Weights of a small transformer language model: 4 heads of 64 (2 for keys and values).
Each number is 500 + 40 x the weight over its row's rms, rounded and kept within 0 to 999. Layers, rows and columns count from 0. Numbers have three digits each. The size before them is the row's rms in percent of the matrix's.

# q: layer 12 attention query, 256x256, rms 0.126, rows 0-34,64-98, columns 0-127
# k: layer 12 attention key, 128x256, rms 0.117, rows 0-34, columns 0-127
q0 081:437545467478475496509519433535434411483492501467546520522512545498552458480501499541477491502453493559444523492422460516535464524444498514443498564451548574455523430556428462499569521456561552543427527438424609506433479478454483511570455515558547449477534552533529504482581423471484462546437450506483520562478486474529486508502507505474443442438516533516523506515470461529403524492504
q64 118:438613468487357504463601468498557468464514489439490528500475459425515478485519575487456484480451415504513477475450468479452556547437460415481558562468467475498515504548479478554485493488546475468426513453467489510475497484450476519491470445537459511468518483433501540486521519486419476453422467428525489553558478418527528517485525519463533497479536475490468568521485505460426481541537
k0 064:544463601525463463500443562553465565594472522544431516503434568548520523475472485444522490485513478521467555551569483576472536471574529513558474501499481490522489520458591420508488484444432481478483494514546521518597506501492573435508458498479465544541473471550454515498447474461592614481572528505494456445521538520423471524440508512556532486478508474484472413484482477481542514509455
q1 087:469504536535574507547529507499547505498500490451508622469518513522520492527558465474492553548541625476556472512529502461486485566544506570507492486519475499531505535478500508531454448474447488496522493507531445542462529559581509514456413516581544616485475477440459505540507490493420471435461552479519522464502522504543517537512423455500533509547541553452547534466491546487569466504570
q65 121:435522471465443497505585514540549534509565480490489495499411417561465537481532501523549550500466465521564527550492441485486559527530479469412552502512475497516505492479442550584462462436518456475391537469434464523484488570483438470520435424507413564505475510507443501534509505499470499470481494481505446555506474491459492511504497534505510528466458551477452470505499486540482531544489
k1 061:563508500474529486448494506507397476461516527461491487518581570475524474522446554488456429474525472507443504430495564497506490407504494458526546481434445470483465496483601549466534535629471475472539489503548544475513471464511508532509557561446483458459570558470512516470531517467516463498555509466542512471540534445517470514538539485450525399552525449516465542525526534431538490483427
q2 090:541486472569529509515507448519561468570509512471635539492533431574507433527471540515580499540507503520483499547502448560481474535490515532471488493487513396500513543492534463499446496530471495577500506534407493527505437530473523558478558491407449563461561505464516396450561512513535540466481505513527458506573512490469500557472546552477557486521441393575475515459482531462509489496561
q66 114:481515482507483488542547481495497500526544469487480545559564474455447506453458634510531546516473477517504481528437439495462499478499518476486519469483477509502475477535542519530455519499526391471466506494483553510505467504458471545471583420398423514496546475453571455467505486457533566483445468447534444492560468370449526490475530567512547541459508455515492576451496515449511412530517
k2 078:470491526457456526505478470491454521482511483502496471456458449537514415622512407565468550471521483548513545500533570516519549461493442525459523491438525484501470507526405523480533521428548590541533514495566470465483523456497492532494480502527457507542466581537441557514530449452475384552554549534488566501490465529494513529530484440462422507523500540487465448559516516556556555523479
q3 080:542512545545488491497461503468506532547524467500559501483538526495522477532521477487487475508518518482451497427498460564524529464496518518446495519504479504495478481577515445458499506510513554504555476492517522495550540504473561503444417455515519496491449496519468573478483548567460490528516492514530589431410596466492476541519453493478480413488578544508452428496527486551535516438517
q67 089:470519519476421479541547495539478560489539458493599508465445444526450494452479467397475532482454522511497534480412437491463525490456491494407560442470425472503476512487469491555458489574519559484521486507499528528518447491429497398461581469547498539524494560470446505541526538502502455512520499470444499549561539445435529538471499577510521470479536530523470481503538478502406552526463
k3 075:529503512503528482520483522571483455500501502535415499546486539508506464476473607530504519497478505474503456508473552529479485520478485456550492497498539538526497526474520564482458569528465445512459500516470532474459516455583543519503533501472496490495529506417502519572497482535528504536492494519538416478520532580467506491488528517540474470501450517418541496488520496486555458549513
q4 080:523517501448506508420514493414520529565491527566532444506534389547409523475464502585533480537471488550539547524518511511471499475513521446539460540443445539483521450447576477523456474510514452556497495512492445538503520497496519507534486548415422481508544524484493467500536535458436596474495576565527474459490444526453519579515447517495535524494487392588529507557518454546533539522549
q68 085:479519482454488497497488482543489526573555495561473462543503432522455478494463495507483467503504450512513507581575490517445527486534523448466499499543489529511511456531529573534432496485496499507542536460468475478521507522493504493497498494444432543487537496484493478536441511523479569446537551466538471518509475549439483516573523524513529482439425461541460544482489493476564487526461
k4 097:435537488539521539475525557476480543438524527447463501503514506490486476527523493531497516476478477520497496451458507474578487469457461492479532516462417443498490450554420543500585502482492571512469457484507509561433453572508459534502595473507468465529472586482507465487549434497480399512447428515503550539457436650560553493446513454445470510554529593532491519535515480505395491514478
q5 083:545464524548501493490485500397412530514563461481568483496493494534540418473498534398490482476496573546472490553524497528444466492533498581470472433413573437551487562476494451491454512492436478511544424565492484550525498512492549516457480484554516571534462471480506585553492512547534536483519500506491483540537505535582504474468532504561502495569422498474515523453489519552561464482495
q69 085:526493503490541478541469505485497567551493441585522485537473489541493495455459524537495478501504529551489535586508535546393466495484500524512465404500519471503480524510601518524496507530421455483590508533511462549553569512465502465444488479455497589454415457442424550544490530449536514448474493505466459532522542564484512530508518464593490559503477521533514481392475491501550485494511
k5 075:495482540495504431524455461516509441487406511440494484514407496551498506505564438534520491492528504471489516487500477495528465443450524519504482459499546555476524521490577517474507524545563455489428570470478521459486498456499542478504509552475535516515563484505512420514490509560496500469575503526508513536463530391468489492526487527545546481413433470465490462514511558497535458490520
q6 078:492471494562513453491468483365463551493514490506483488526466460543514492471483516503539496530506498505488560548503539435512512531497532585474461571379584540503517416493453442536463465507454483470518525528494462500491486545529480506462475476487517572521465498436510523540562414466453593493441487508503492541535542536564503520545447484538518553542500501493516572478479568502487455517524
q70 080:502480507496525501516432464416512556575545486554426476513523511524414480454448513508518474556526482533506519636538609481521503518532487513531467461406505530511510491476561555552487505497407455501548534516533431516534505552482482504448461446394456560467514461420456466523455539448527529481481471451478513556494549472484497486576457481552573563467409514501509564478496517392512456496560
k6 086:500485507543477486519480476525481458467388532448559479471479537557537517551518431486459412465479521455481547479455486569512489507431499543471530519533409521513477571455460445473565490492604565489528511498519544429448511479477507451527475555489535496553533476589470470478532563555525505534549529522465483489468425560436535483456487543558536430477537458459527440521497524513556531488460
q7 085:460461481572521472638496540544513488505504479429538541525505617545551453536560537489499546497529551489468487480526541553520491522494514582480531482571569497553485510603484456489518528479481503441492515531544440472452499491531445468465490516550514561543428440486566569557499456564506498490511499475452502546519506492536434444500538487507457477497451572444518523430502496493456444475444
q71 085:508516514446499512555517548439515522427478463543447568536495575495455503504532555556531547510460555523522450468502542477516474507516551517600487438491621479498469525561521476484555492570540459449499453544503505542471483500510455486446567514553533492462435486487460604541507465453463499531473469535474449480530560462538505505555515503485488598519462458465575474393534509486406497499536
k7 080:569467509525449432528467442540531456547447493547510489495482498544477529524461485525466440561514502527477530538564501540500514498491523544511454475406545487493499500421564465477486500511479497496581493509519498470524553463451561430501430517494544528533586468573478490526453530522588531416545522464510483485524549482516468477546460576603532450451482445438529502529513536506560514498521
q8 081:502548529478501519481491491477521472522496518517480470484448456467478546486410494543511434529499474546576475439474567440428523466468487466515496537537439512408439492460491592510480545485528499520504483488455531446498472466458473472519503521437493468497513595557471410514516550451461436527456559541548486463501485447447503599539492505501526554486541513554490466566527473528506591542499
q72 079:490488524492539485452483464555503481553477499467504446508492445514546456547518512506522501521522461477505532540510469533447518478458493440436498510521437574485496440490467568522489493481546488498470520429492464463501480524522516487534440540400458450471504518496517423467551497497451501525481520508541526481492454533478535499480485492501513482421541521494459473514520477528599517524487
k8 088:424511483467509533535560562484489527464522504501405517492535516448408558509533478512501484473482438487501519515493451463550494462527470457538525521527475444519527452559506469519513449472562544455522469489482488537444475525525474504515542495539462474506562569553539478503502461490505468550462476538447548475495443530508426501456514415378463525551532476518488531517447449498442484511510
q9 076:551449551557517442418493499441456550504582484502485587501515418583535498444480500537531391511513524595546516537553550484507481523472502529509433484408517399476463520507491498520503457462552529530480449513453484496519480541525542521392498420426517547585562489515458537529525504502451538458487475538490435522573570495524499509520452504547552487588455459528542548465492466580511464525500
q73 090:523522562500380500497458466498484524538534476536477517519524515504527442470416530504554470496473433543523492540557582453443512492479480488532480503437528474488483527553476509550517488460482522551510486501534453590521522522499487493507453422411463545458522442532449505518532517480482533452452464481534454579532478508441505562566510502560534514493391505527503520477486488493493501507511
k9 081:477526477491502501528489490514520472508420470455575412517502470517546545532500488490470516466499476432445490468423493561498510423510522498521508476597455575505518572413566528494443529536564453485448446498535588431511543505529480451522522619465479490469507514517484453460507521550494517563478510522560477441528463424499436480479525545523488475498554527481450455508498546467538483449522
q10 083:396488467539523515593536470580545485489494510424523509521441514506434462514545494554507483488532569520477544532587474561542524497488469460504600492549468484503499552515586511522577511549526446490419541434481565490463462493505504473583559459523465455471422508442521442427498453521536452541479505460543506524508460441425492496486506468500467500407434520433454527535532550458408463470475
q74 094:476470497504548499514522465472495490412528514416555499501480546471469473481528503524521477496465565539499502437447520470566455527471532480518514550480566449481538533516547416464558525558531387566516558488481557454482456537548529523509548507533567434508533532475543473434489506531506455552458512481537504453491521428500413506473499491448422547487469483480479501537499509493424526476474
k10 083:550518546450516512472499528509462546546505492542469487459480446551551520563469485458539448509505494459523498543545450477432521446607488496496489474532495417489512456525389588542394482463507498491533426541572526541466457509447492535539479534522465519523532524535455544522547497483529468596551558479491572532492479559538598468472526478493491482425603503553530548542461499497483481514465
q11 087:561516481432525552511423530489568494528489514471539475532506487484505435471483510556474507521470540533458544431474513449431506489506500468578455516489431485469538507465507413452556488545560543520568547513432508527551578521492509491485547560444467486498594508498534455483511472489522475476525472511472501425482570503479551547444441458445489520484562483569525486450539490519589540529503
q75 105:486477508462432507471462504560465543440522511472469499549489404487499379446535550511464575473490507565518515501476430477471546423466474398494526539432565531457516535513495507487512538527530530470454508463445552508524483509481545535557510440469432496523460538513530500464504470490504480494494465488550433455567475498439576497425486529472495484505456486460509515502559517509526491527497
k11 085:503470512463597487513532555522492468483528507499493492486458468500476429398474509524480519487521526555480505485502489472482506482457480473467539443478522513494501527610435480481558509533487514481469494493435500490512496453511500577541588490510497444464538534504515440569503412487456478467485508463488525489513480528425461518436521410420448507548462556498501484537395439521398508532494
q12 077:493506489513519563470498485502530495564476491469450429493498439508516560456476500515452449475490464516470591491460498480437520520517540524542498566418455561444488518533488510534516465557528490467455502482523478497560483454523468482537590504543444463491497611491493487454441539475440471459474552455447538478535488491456503525457484499492503455474594524488458453511497520416484546523497
q76 087:484518521587524479492533498601533539532463545488533447468497464504540563481529485520472465503549533512464560517498430556429525510451535465451529490465476528491497426529481446532487485459534528505423545466589475502471465491458474483499564513532474442569475607418528500471496491540542400479517494439497541496504563528476498471449507545461480407523579573513451488530487428471489523528446
k12 084:402532484474474514534498508506506490469508500504426532496572444535491479534525511485468503507522484446512589459464493502464456538510473513442519543568437489477506444549507527493478475530466585430522512479410500531400522532487466520466567575542505459567561465492523519464598464475495431574456449535527555490502480508519543474404484456416515540537480540529499500522463465510461479518491
q13 072:533458503550561510412518575473492506506540499527539532504513468525501556464426475499484443472505586521511527461476532374471563525519513524510446552491504514477447404467488543549500467484537552508534486515510510509466436546540452462433492470465579484430494464526533544551576547492476537459529533558538443513494509560490461624467503537543505431522454528532536515549512537541481500561454
q77 076:537518505547394485469466514507489526479522497557469469505515516470451519512405518479504403455509524515509499549547585491494548475563462427519474500496384535544452552502478586554503490472468480524556539485565490507450463577492496510530447463438471501429517474496515471469470566495444572491499479529505526528479425526443490551536524529537495503500432533528489559529568478516498511523534
k13 086:522469543566468494540442520364505498519444495455575486472482552527504528503504448541451559511557515447533531485476456586493457513502557577492502432490533546520535489522510478455516521479482511438535541495511514481486560421453500490448429559436567539573481491467499551562473516510517564414452514526527502495505539427502522451527419531531490537481542492508449499507523521473522524478552
q14 072:485555465487414481543520400557531499488583470469547535488464539432499520562546489462531448503514420564490460495555441632515453459533496470424560461533539483488558549567538478473550524484493486483450476445543554472522488458458525534528515483525456525480512455527466455507449457544562494528483492488534555506429466520550474444527522529509494545502506575446446477490539494477473461435522
q78 079:496563469521539481478535414479470516504579508531554554485529564537523507458519490538557492485470433464480401335492465517513430530463485469525536514565546447483548557568512438482526509451399509532527481510445554570541481496501516517471463499519604470538552460516459495465493527501512518485469527553447466488470534483547514496490564532494561538513551462504534479479466484525494439456497
k14 074:531526547533534468484553547459456555485529419498537539500522419494589526582489485479468513510500455470525510486470517485487508464534482475463441515427387520480472555503469517554469453500564532532564453521498488547513452550463485473475484481530501500520599470629525565469450547499513489650545502465481486511449477509536506520485541451497482477444524483562434469489496501515447535507496
q15 074:436455462500467531507491447531574443552465546481470451486499436482464421528565506474482527462478514496504517540501504525506531416507487487540553592467526512478509502514526521496502524528474483519409483470534481493563505485511468486571600537567388488488571535458508470448372443485495434470539505447525567446524515449463523506413425461429473513501510525542431480489554479446487477521483
q79 079:482441510468565450430530526570520480458459545469486425471514467522476429478529499538427548499504582554441540539457438487481469495469481459502556502503556510487492451454521508511513501513464494509409520508512475477447483453497457535559606512592464464559536599471515475467476518529502457506553507435532491464477508531530456494408455509432466519552533500539480470519488484475432501512431
k15 093:471484473512520501541523451439505477460585538482453555496545506490475488435518523499539501495503511436555486428458525523523483558495479464431548547495494403482498449628485520507549470490479531460489544490361473492426459509477465515458582432454462473542503494495498463443550489487453467462463490522506512460485463506483598472488556476406544501481441448474477539557452478550447434536514
q16 080:469477487552449482590532437529525494443510506422435487503477502477491525568595520511529529481507484496512484499551473532545502484429533505485549468463584514516522531545526604533506495498454426463387473535489448481483466471517529504462526489574444523509519523467479504505421473571474492497516472447525546507518505496517516433501489545500510596537520516449453469498505490480456510464463
q80 085:458471460551555444521565472494521495499447509385483485470543557569495542512511480509468506497498557471503474462452441463482515575415519489499557508514565457476525436522478514517452473539515470514443505541451502510479492440526445508413619562603539472505518477454482489456428481573545435477515535472462496492532551521564505461467526507473513536526562459498502455491451510497474472535410
k16 097:491494523439487506493565531489451517481533475491455487486484476503501504503513463485485468478506493481515571481502492469549532531558516475505518546509438443501511451572462509510488456489518504438526527508463461557510499553457447494465538509522466451535581540541494488463599476463509424491505501570537527478485468547546556494502487425393511449498469578438513540510462473470390442505498
q17 078:410438511570516503479472527470530477559485540473408436492517422454476529543553521555487547513490590542553565513524517512479514443508456489553529555541456490461464508509525552549518526579485504493436541503505500488535515474534424498533572478499506462516512529479489482457415479521528475455500534474510492451506559479420508454472534496465462512442474524455471478515460487516563506516481
q81 080:513467542475564507557510501589551479450471502478491467496491520554525511513560496525484554525476523601562560485509502443485452449540498495529519566463502464416473552493536515518486498513493507559433475484563484474512475470533440561560538467506441503565416507525502512452488477520476454554514548419473519454470526506460454501412528547450518503573505477449481422498474508486483518538459
k17 083:506489454466521497499481478508547494525508513478471498497540545535446453566450567472469630475508527515537409528415441536453513516511487507458545472553541436494503384580407563486517508498457500470464542503500470540504470411527447499440530452526421446525491498421499498548502433520488433492485449561458532497495482509508518497573436451493505558515544525531506529527457515522527459594441
q18 107:509520515454555556486426544464527533472490494526498536518506523455547413492442511524472442511462551515528499516463530445477484492555523524542440570514416498458476495478480500491518502535505531522581523497527545513528558514506508522506495521443463503482460481505543542419589510421440512536487484475526471453484446479513558534464500468458507481509482477549549537461500527446593548506604
q82 102:491529543420490585483449527535537534505506489511464485496451506455551385496438548484529465496478489564482546583502588481472494466557515497455472540430415511478462536505471570491532537449501472514523529461475519510459531545483535507524452433422416547447470499497542481412546518431415547512494513508553470499478466501509538576425465505469496467487410500459468527459535509422604526450540
k18 086:546548530508486504491479465508488504495541501536574539501461542579455516471501476432473540528499529606501471553533550467471447470455506505538494508487620534484471524399511423464543588489437453592458440511531590499459461483526516504510533508508562564456455522534493474501397536499512531533484490454450458497503522465484407493513480511567489515530434498508508445460525459546494514445520
q19 086:516498479424425466540545489477467469430486469479512497529509524572510450425473532552547450496484399527516488526551505479491486523461499526425489518499569473489520563542393530540439496506546454495529516571432507443441478539545499493494559477515484518485489534564549501544529516518481577547537561506521456575565466419580468460546505508513540501484481451465511509483548484502471505516483
q83 101:466510492495424505477523515460505547500518448356425489543492450465440458526504565548535510486475465509493455561532547531436579524515473498487499446456531529518519519604387553531469468507569466451496551535416480483461456499535540490458499489507416546441469502531523482568489487478439544469489548459518467556555465450513532504526521476507512474481463494521468575544549492479568511524540
k19 092:551470561535517534485472414519451500455540483527524481527465568600506522483456499510547410492478531554493501578536581478495506441539515490490456533519460495472490504491555435439482517504473523495540508508442556522443486559486486507521553504497573519415516444427486488468547512457518500517486508438581464489483527480509443510532521476534498413455399502459509518465514461457431539463516
q20 081:498495487526534438510506479558517507493446461467470466471497521491461526492533513522527517482451554515436526512487521476574529447489509466484562564429526513471517579516572571525515487593480484424486421545525565440429502494556421508497541503547511440442482498529510514355414504483518528544496492480501522466443477461477509488476489499466514515501517497506459488466515501413483526498487
q84 098:481473500506565461515539543578470506469461490411483487462486520547482519512525534494505517487480538522474524570494469510526525473474512472487572548457507443448476511530514494559506455562503477516491490502528518481474479512539433483440577500543484451522533504455516438412453525542557438489522505443488495503499570566478490529448488519483512489545473484451491457562428483447435467511408
k20 096:530500452466444520521512597474505485484495495458469460484443519564455468513495474478397521479465510459559529509436427464488510520481475495476522510535536472502541514543487510464511431486498519515486528526469502563484513460488461524455552515549445470536422467574448481470540508473522473495494530576478533504461466442482496545518444478447523477531473513433502525537531457519472466551480
q21 075:489474527504501507479515525476486524526454494480521490535498462510491463477453518491505585541544567529529497550457538407505570562524505508502477549548446516495425502545544505543448521482525500452514515546473485515477489507527476477435503462486516528486446503516551514481491504490508479460427575498487491482608502426498455511460480492490456462496390497521495552503466525447537505528503
q85 084:473489558512391565520483473538534542522465505444480518562462501396489491514441504472535483517515551580518506555574555505516536444516511515479485500495492502500415545551523542560484497465602480489504494511543470458472458523517495490491497458500447550464509519513546516476508543434486476507484545454547448479516538479503482523513477493514474472489458530545502535523484544454571551496520
k21 083:574538524461521459540452550531528524508464474511519494536456542562465504550465559518498480517502449539455440559549508490537451441420489505506514510513508570482483524447549480480488527567508424486514460553517488432498500530539508452591564493520549512507489487514523471547466525492517479557526500460531488546533516456518477459558527510575506444424433479453460404525499470440479519485544
q22 078:516481569479541511575519448512485491467519499495495502503420512559519466524553526484470482474454464510501490439550445511506435491470519517524527452465594521481545532465489473494525491476473495527482427508455501499527532507548501495475560467564451508446511549462474560459455506488492562453629514507431532488433439556542523487494559480528509537532553470488504488415603486511489518445530
q86 108:460491482458537465534575548517433524496540495444482491504468438552489472467547534528432529470486475487527477515476426493444509495438460418516583479442543438474532508491457456546504459484496488519461511531452458602481453496516426470526539492561476478521486586513482529516476513542505504436541473479497454546518493538561586526465502503502541566550503503508492509521525473533407477542430
k22 100:472458390470458472514498427482523392481471513455502545505515497491543489449521484536466539472508562452505512442465479525570536553527533539491499501551491443474511458576476574464475533569464565452543587497446514510504489489473482498389511533490489460492530496470488505508552428517473469446496547565483489468462556424549517518495496460415532507480447533505523604508471484498459511518482
q23 085:456542492578493459484527489581507464539476500518410400524466446517479580494483540491502544472531557477450513504486545485461522500491474482501546557483481562535486516568457517514553476567498488442390418496459457458494431467525485480519560445612466487507491495443459520480451474550544477534427550450465549485494504532554563423522524527484483500463547541464465481517463519467492466552473
q87 094:502428529535522475592576439606499500428448494440480512524438530476459603518548498473540432500515554457499453548565504502520550469453496483494551489510492474557467468556510454542504431491523433452407449491568483475566428472526436499464519474560463487530548473467483526497451516528542474563505499456526493493498552539528506454479537492491508481520524551512496447514433503425507527538443
k23 079:560475503457462475530557557390528432495438509511449491517513537541510539533514523532419535471503494403545449575497430531511485451470497486567585462563515496545521400477444424500441472490494606468467444510403457546479482493497498502460544531562497515510498544512502581516480484499464479482512508546488528461483455504580532487500429460486492477446600540506521509520494510548462516518433
q24 093:484535469551485436503497417542530456536539510454456446486519471501507508511497528496518496518528467495537527462480495508481517488496462414439572484480502549474510517525498524498552488530593504434430407488490503529425473453472484471456507495520551522506431450482432498502448455582509457506458472490468514492502586539500532438519478523488456425459517511525497505510418482572477434526435
q88 114:533452483530549487548498510520522473486464547471555534494431558514444534564487428496513483501564571458457536486573549490497471497485508523523483444542559538483549433460538428523514501509489559476409446541552531420523493478520472506448522572514565531553548478566469502488466450549570508572549484541441510479471538539521465467502505474506474484541507551545554465510444531557442584549474
k24 080:460525517465481461504563528418618492514472551523443461502542556414480543486559484512428467467498484441566494524430400564493543507463470517517555499521529468468517448524495516525513450521538463447448504475461491542540469447515405528495505533516450507514541458552462518536496504533518551507531498524484476488483461432535548541523477506527557527597575497511482452472498464461529553549448
q25 088:450450489574524547496441530467530517430481495440452536531503499477590434528493557473493419539496577508536443433505534499474537484536494525541461530488485498503488538528495512432594480574574486489471542520530541580499492535519516479456464497433475530448476502508459506466530467460510444518484426462461517460508502486452531492547524491446478440503536506493575532516452512400544441487533
q89 110:513479472535550535480445518431488518436476525478537558535487479488533494526500485446521433544493558462423493455510515504518463470573541576533427589444524492466516538465506578418533509511489482499439490507527532463525500506556553530468467473466556514499505489528424524427544504480525548490504524497505513409453480514488542465534520505417477482571548524511572487494471462476609484443512
k25 090:499554491519610477504471513522454506561558506606568491531533496522455460482491542518511568533498481569516566558534550450434406477443473482507508422466528647448523542453523526499472529527466505516464427497483515492481527429478524517568528525484536504437478449493525513503404514517517500482524505428481531521536507524489456457485505481518472579582415477459499483496537491562559505486528
q26 083:518450481576508539421451511466498488540468544508557479549492484478508465554461481476448533527491593508470492486499534442533513545586545542524423525523459572526452539457539529488493543522536582471555559488478505484503536483505572479469451511470563551517459445532495511474559485510500487497466601496531551434505509476446485539522513490523467480425476475519546500462454507458560506477545
q90 082:500432573495421564567502472504556514499472504557527492531496517437443508588424497467538507513505531530521518549509560492580524480586507534545447508457464499528428558483562504530501538466494469495532527496542497423486501528515500492482479422487471536453526467499494479538549519428524469535492556521529497494482497446486445526574483498541486474439464581485527519489487511424529539466562
k26 109:521508593513567472501476470534477539542498488524541466489532535495507507441493534494545564548513488553445492539502496517511511474488497523489466491509489556504480513364536446482439572518560488535500410492536567450510506491527560423590498532465534532444500479503487516501413519466490564486507502463529484507555500562492485474548513532594507485507451457480497456444546511507528551420512
q27 084:554499557453478515544461440492541535388529489545536513537451523431585505455498480455539415520507446441547521521515498522505469505488523581514470487513534488479513478438561464475471555437442512510580538428539539455529562526454538555494421486419377491463507479479531506525578534455476510498485481536528438510457446484464472568501508521497500520483489499536523512505500565472569571489599
q91 082:507585461500452527439493520438489588540570498576488483527452441484509522449479574482538474477519422544532514483463513504412491522519478487531469499460494466494516555514517508502540493455543502523523515490529526518514555503436505527484462466446455483528420511511518559559517526473425562464396512562524510569525482479467495519525495556495481556448499498503470551491567508514540500516515
k27 088:507420526558551529500471508542460529479528509583502524531457450486548536471558502523515499501490488510441502500526554522499452492542523505473402486480518487488485505501553555474515569590405522513539529440484542492501525551464547488501442472479539489437497387491514478444474567448468530404449469469512499513476529481497415455491515550527493497500465433512523508404518420501468544447560
q28 111:460487534477479513586493506474445526447419476531489546516480528543564461505461494501475450491435501531519511447484522450543456514511525512516493520481503448450476560475522477534542541467463448514596541517501497430516521498523493503481509485497527455527499531530540502505536446427490463510539493482560430492519470485497538484512501509508521518438457452477455584528548518418539497565533
q92 103:440570537431466490422455514479521515505506466542462487525521553581535427555453552487493507495445436534502532545504523521501468536580489483484519544454474470463506567478529534469554514515489465531560556490532468525531548504485552500508452444386479453495498500480566462495502555426455502540430455480519464508477500496524528537496537481503500487454474454487453553433524482477568496503508
k28 094:556522448609497528509459488522485501461518476491558512473467479523550556474471504541502544495504569495441496461524611445546446510516494562488458480529548593506504509567589453454552506527457487521513552426572531445484508474528571487460477499534520593546514463490533525454506492520509438487537565492436518481554563479495467523500431509499503465428466478477549534508503488511521491475555
q29 095:453484550402466517507555544463432454497504510495537506484526483547493550502524466580507526524494508539439515541522459500536496559432522470533482501551486439489465481512566427557472513461476431513505468560512477483544505573478459385523566458509558432479522510548528467570511493403483531525519489528532403613511486516498516498442520475502477459461441534421493487509533472516439520557486
q93 118:445496525447459505441529515509469512522561490486480487526460456479521489533496557508497509545434398522531556619520468583537583492463458427515534499469495441533457581539426511561458411491551455552538445493473472550505469519499421487527507392478474463490476556499490475531493506434448558434490444499517456597553467508445535533445555509518510484507430532458425502489538505455431479558525
k29 084:508479512531421508444446470450518442448470541496489509498442470506530443526465441523547457518503519522461457446437565466583510582505507518454532545483523460482455467485510494500564540561522545526506506496437497418535523517491497519479461478482503496542540538468540492461589454521464454487494560455526485499488547453488476497536499517526490421380549470546496512481546584457459526528566
q30 090:528439445494450488466493485479514495433565522570518564464455421469476474435528470505545440486518452406511509465570434536529496461449515521476531445458485514476565467485497518506528582463441577557503586387533589541481466500438558554560396479420453456598559498455534475522528502504512526486519454499466487508492444451460451557528483563470505512479465486512523469499512552528479563526531
q94 094:518550483503454526437430452461455539516581513614531554533526440500510471448522523505550470513523460510478523422511436549479512465477495492476506450503493539499550504509491507489558549511525561503495511422438556523456515490435531513552415518439492472574421458497517548484511489496483540498426459491455523516502451493464483473488502550487467481442531505533514476445544537551501483475558
k30 091:525453545454525505557486455572562481541536525528532505447515399480489477449534447521507500479501480480483516388550482558482526507508507526463471451468497517508503529508521490487477537567560491497532562436554560530502479462468593514499453481441491520502493482487498518484502507470505566442489463487457509489464550505503556522512529554497492543496543534570482437481507549503553565492506
q31 077:487544492492526486570514523516476433477534457533517493493437535473474547490489480494514434484487429520489535507517436526516453478398467483485578440479532514443570476488525496541525455479453468553448438473509470472496514536477464528543520567478431424487536517503508469491437501515538497545515469530520533523481491526484487510476501448472525582588507506518436449551531551587498523515495
q95 097:475556474466558449468504553494440494525537448489465454481478492565488481471492520525468532472527405533477493561455438490461456519419465467470575475478475509450565451482477433514525469461501501494482441490455470604483497478475475491550523523528479381519501516531541467532449447499521504449461465492485504533522500508551495510455487474472503560554526437504455445535557499578499478538458
k31 134:446515459488370482464529541427525471432553507424455481505483527464461505523481539463469498464477500516587533468436430504532525456454475514524536583492503467476535412559424554487514448456476494499471536452437504532471466518507486541470483448543456511523459541491480499462538475514542505519470513557431512454487432471501517526478447435445514514532501488484517496528486454471479463534463
q32 106:472528495505533479450589539515513501543504519514481454408556520584532575504465548485510601433481507458440540515465469512470487508476473512452538486502491401488495492520463462500513500485514484506421474551409487523514427512513495528517586491535568501584516513483472493544425493553556512504441512515490475562520528557546523461483488532522539501515497511504470486494490463529458481546403
q96 116:527503515501503477535490449534474446474495518438488457456581567580542527471508457465519530489546560473485521470567500445536456518512521560451496500545536567509466474501529485445532543545535518562476553525499441419564483474471574520483535579484602559572547521554497485493459512533553491577538513519475443473501534578512484469520494499537493524487460479465489460493479519529494463452491
k32 087:500489497466489481535593573473531539434464486366464464445538556501520461458500548477503517462519457471531437487402468467453467554521477569487531518471522433484435445530467503519478388419481461455495538551525427545509459494536459536467471496485465547478464583529528552504553493503484473472508520536494502498504466457491539494502471523474537435557539475556465492496467539420500468553498
q33 080:525524510484494494485496497509481428594541539546500467531503498539551412505545446511537575509514571505476469529491529585482563513545544435500500466521482556542520477496534484410516555577534515504487511468522514460536508502457564457511475521498590560522541434515501492451518482580535484514479524466503519470465582510466480454471407477528442472432468571473472464496551462519525409479467
q97 147:526429501511516530554452466504516372528510537541549518500473553524514504555522428491515492535521567487481509486556559557581489483528544509504465472560550550529509508482571495473505602546495562499466473464517534403536526509482570452484478554479568529486608464495478478477500539553543461541566485483493501449444563458448435470487489465506439467442492502479504477484487518518525526466549
k33 104:478545499491492539504553493518454562499554482482442484495504427451494468438477546381558482514503488554453497557530474444498546515488483509442461481462476563528469519538497466481407489478633446568444456535549448519477439482552510493558544472562469523565545522535479534463430511568513512483466481467444480525598476571517526562505511508501495556586503535458493429497484541539564509496474
q34 105:547540539466517519535489512498503577413494473490556559464511530459486495528536524508552469480554519421495582474460512514492468505387475526477434498524510490502470526464449455509468541450541525520519492454467538465481414540523471558555489540567529556552461454468460487532534527474526484569486526491429441571514533478519487451557531490513487565525570415561563498454427476501446528535488
q98 107:470529528476524527498564505505395471505487497449470461503518486475466451496499539561530491457496491499477524556514539546422518559389464438470527523483479470500439472510496531570448501500525503476489415500451466473474407566546408526529514510548484534476428492498492512487501513488475507469512531459462443633553554507529505494511515493515453611518507462581500461504500544502470482559434
k34 117:515473562423534499457533558517519489507454474458518473499489483471445489524492419461523498478529508497566540543507535515481450526535492525491499552522423491461478497408503538562486455445514465501483449510514454499472423595495366527541513535534588460485550466537499427531496549414509529514501493572444357539449468518530453503458497450485465536543534484546491501509498544496429494557474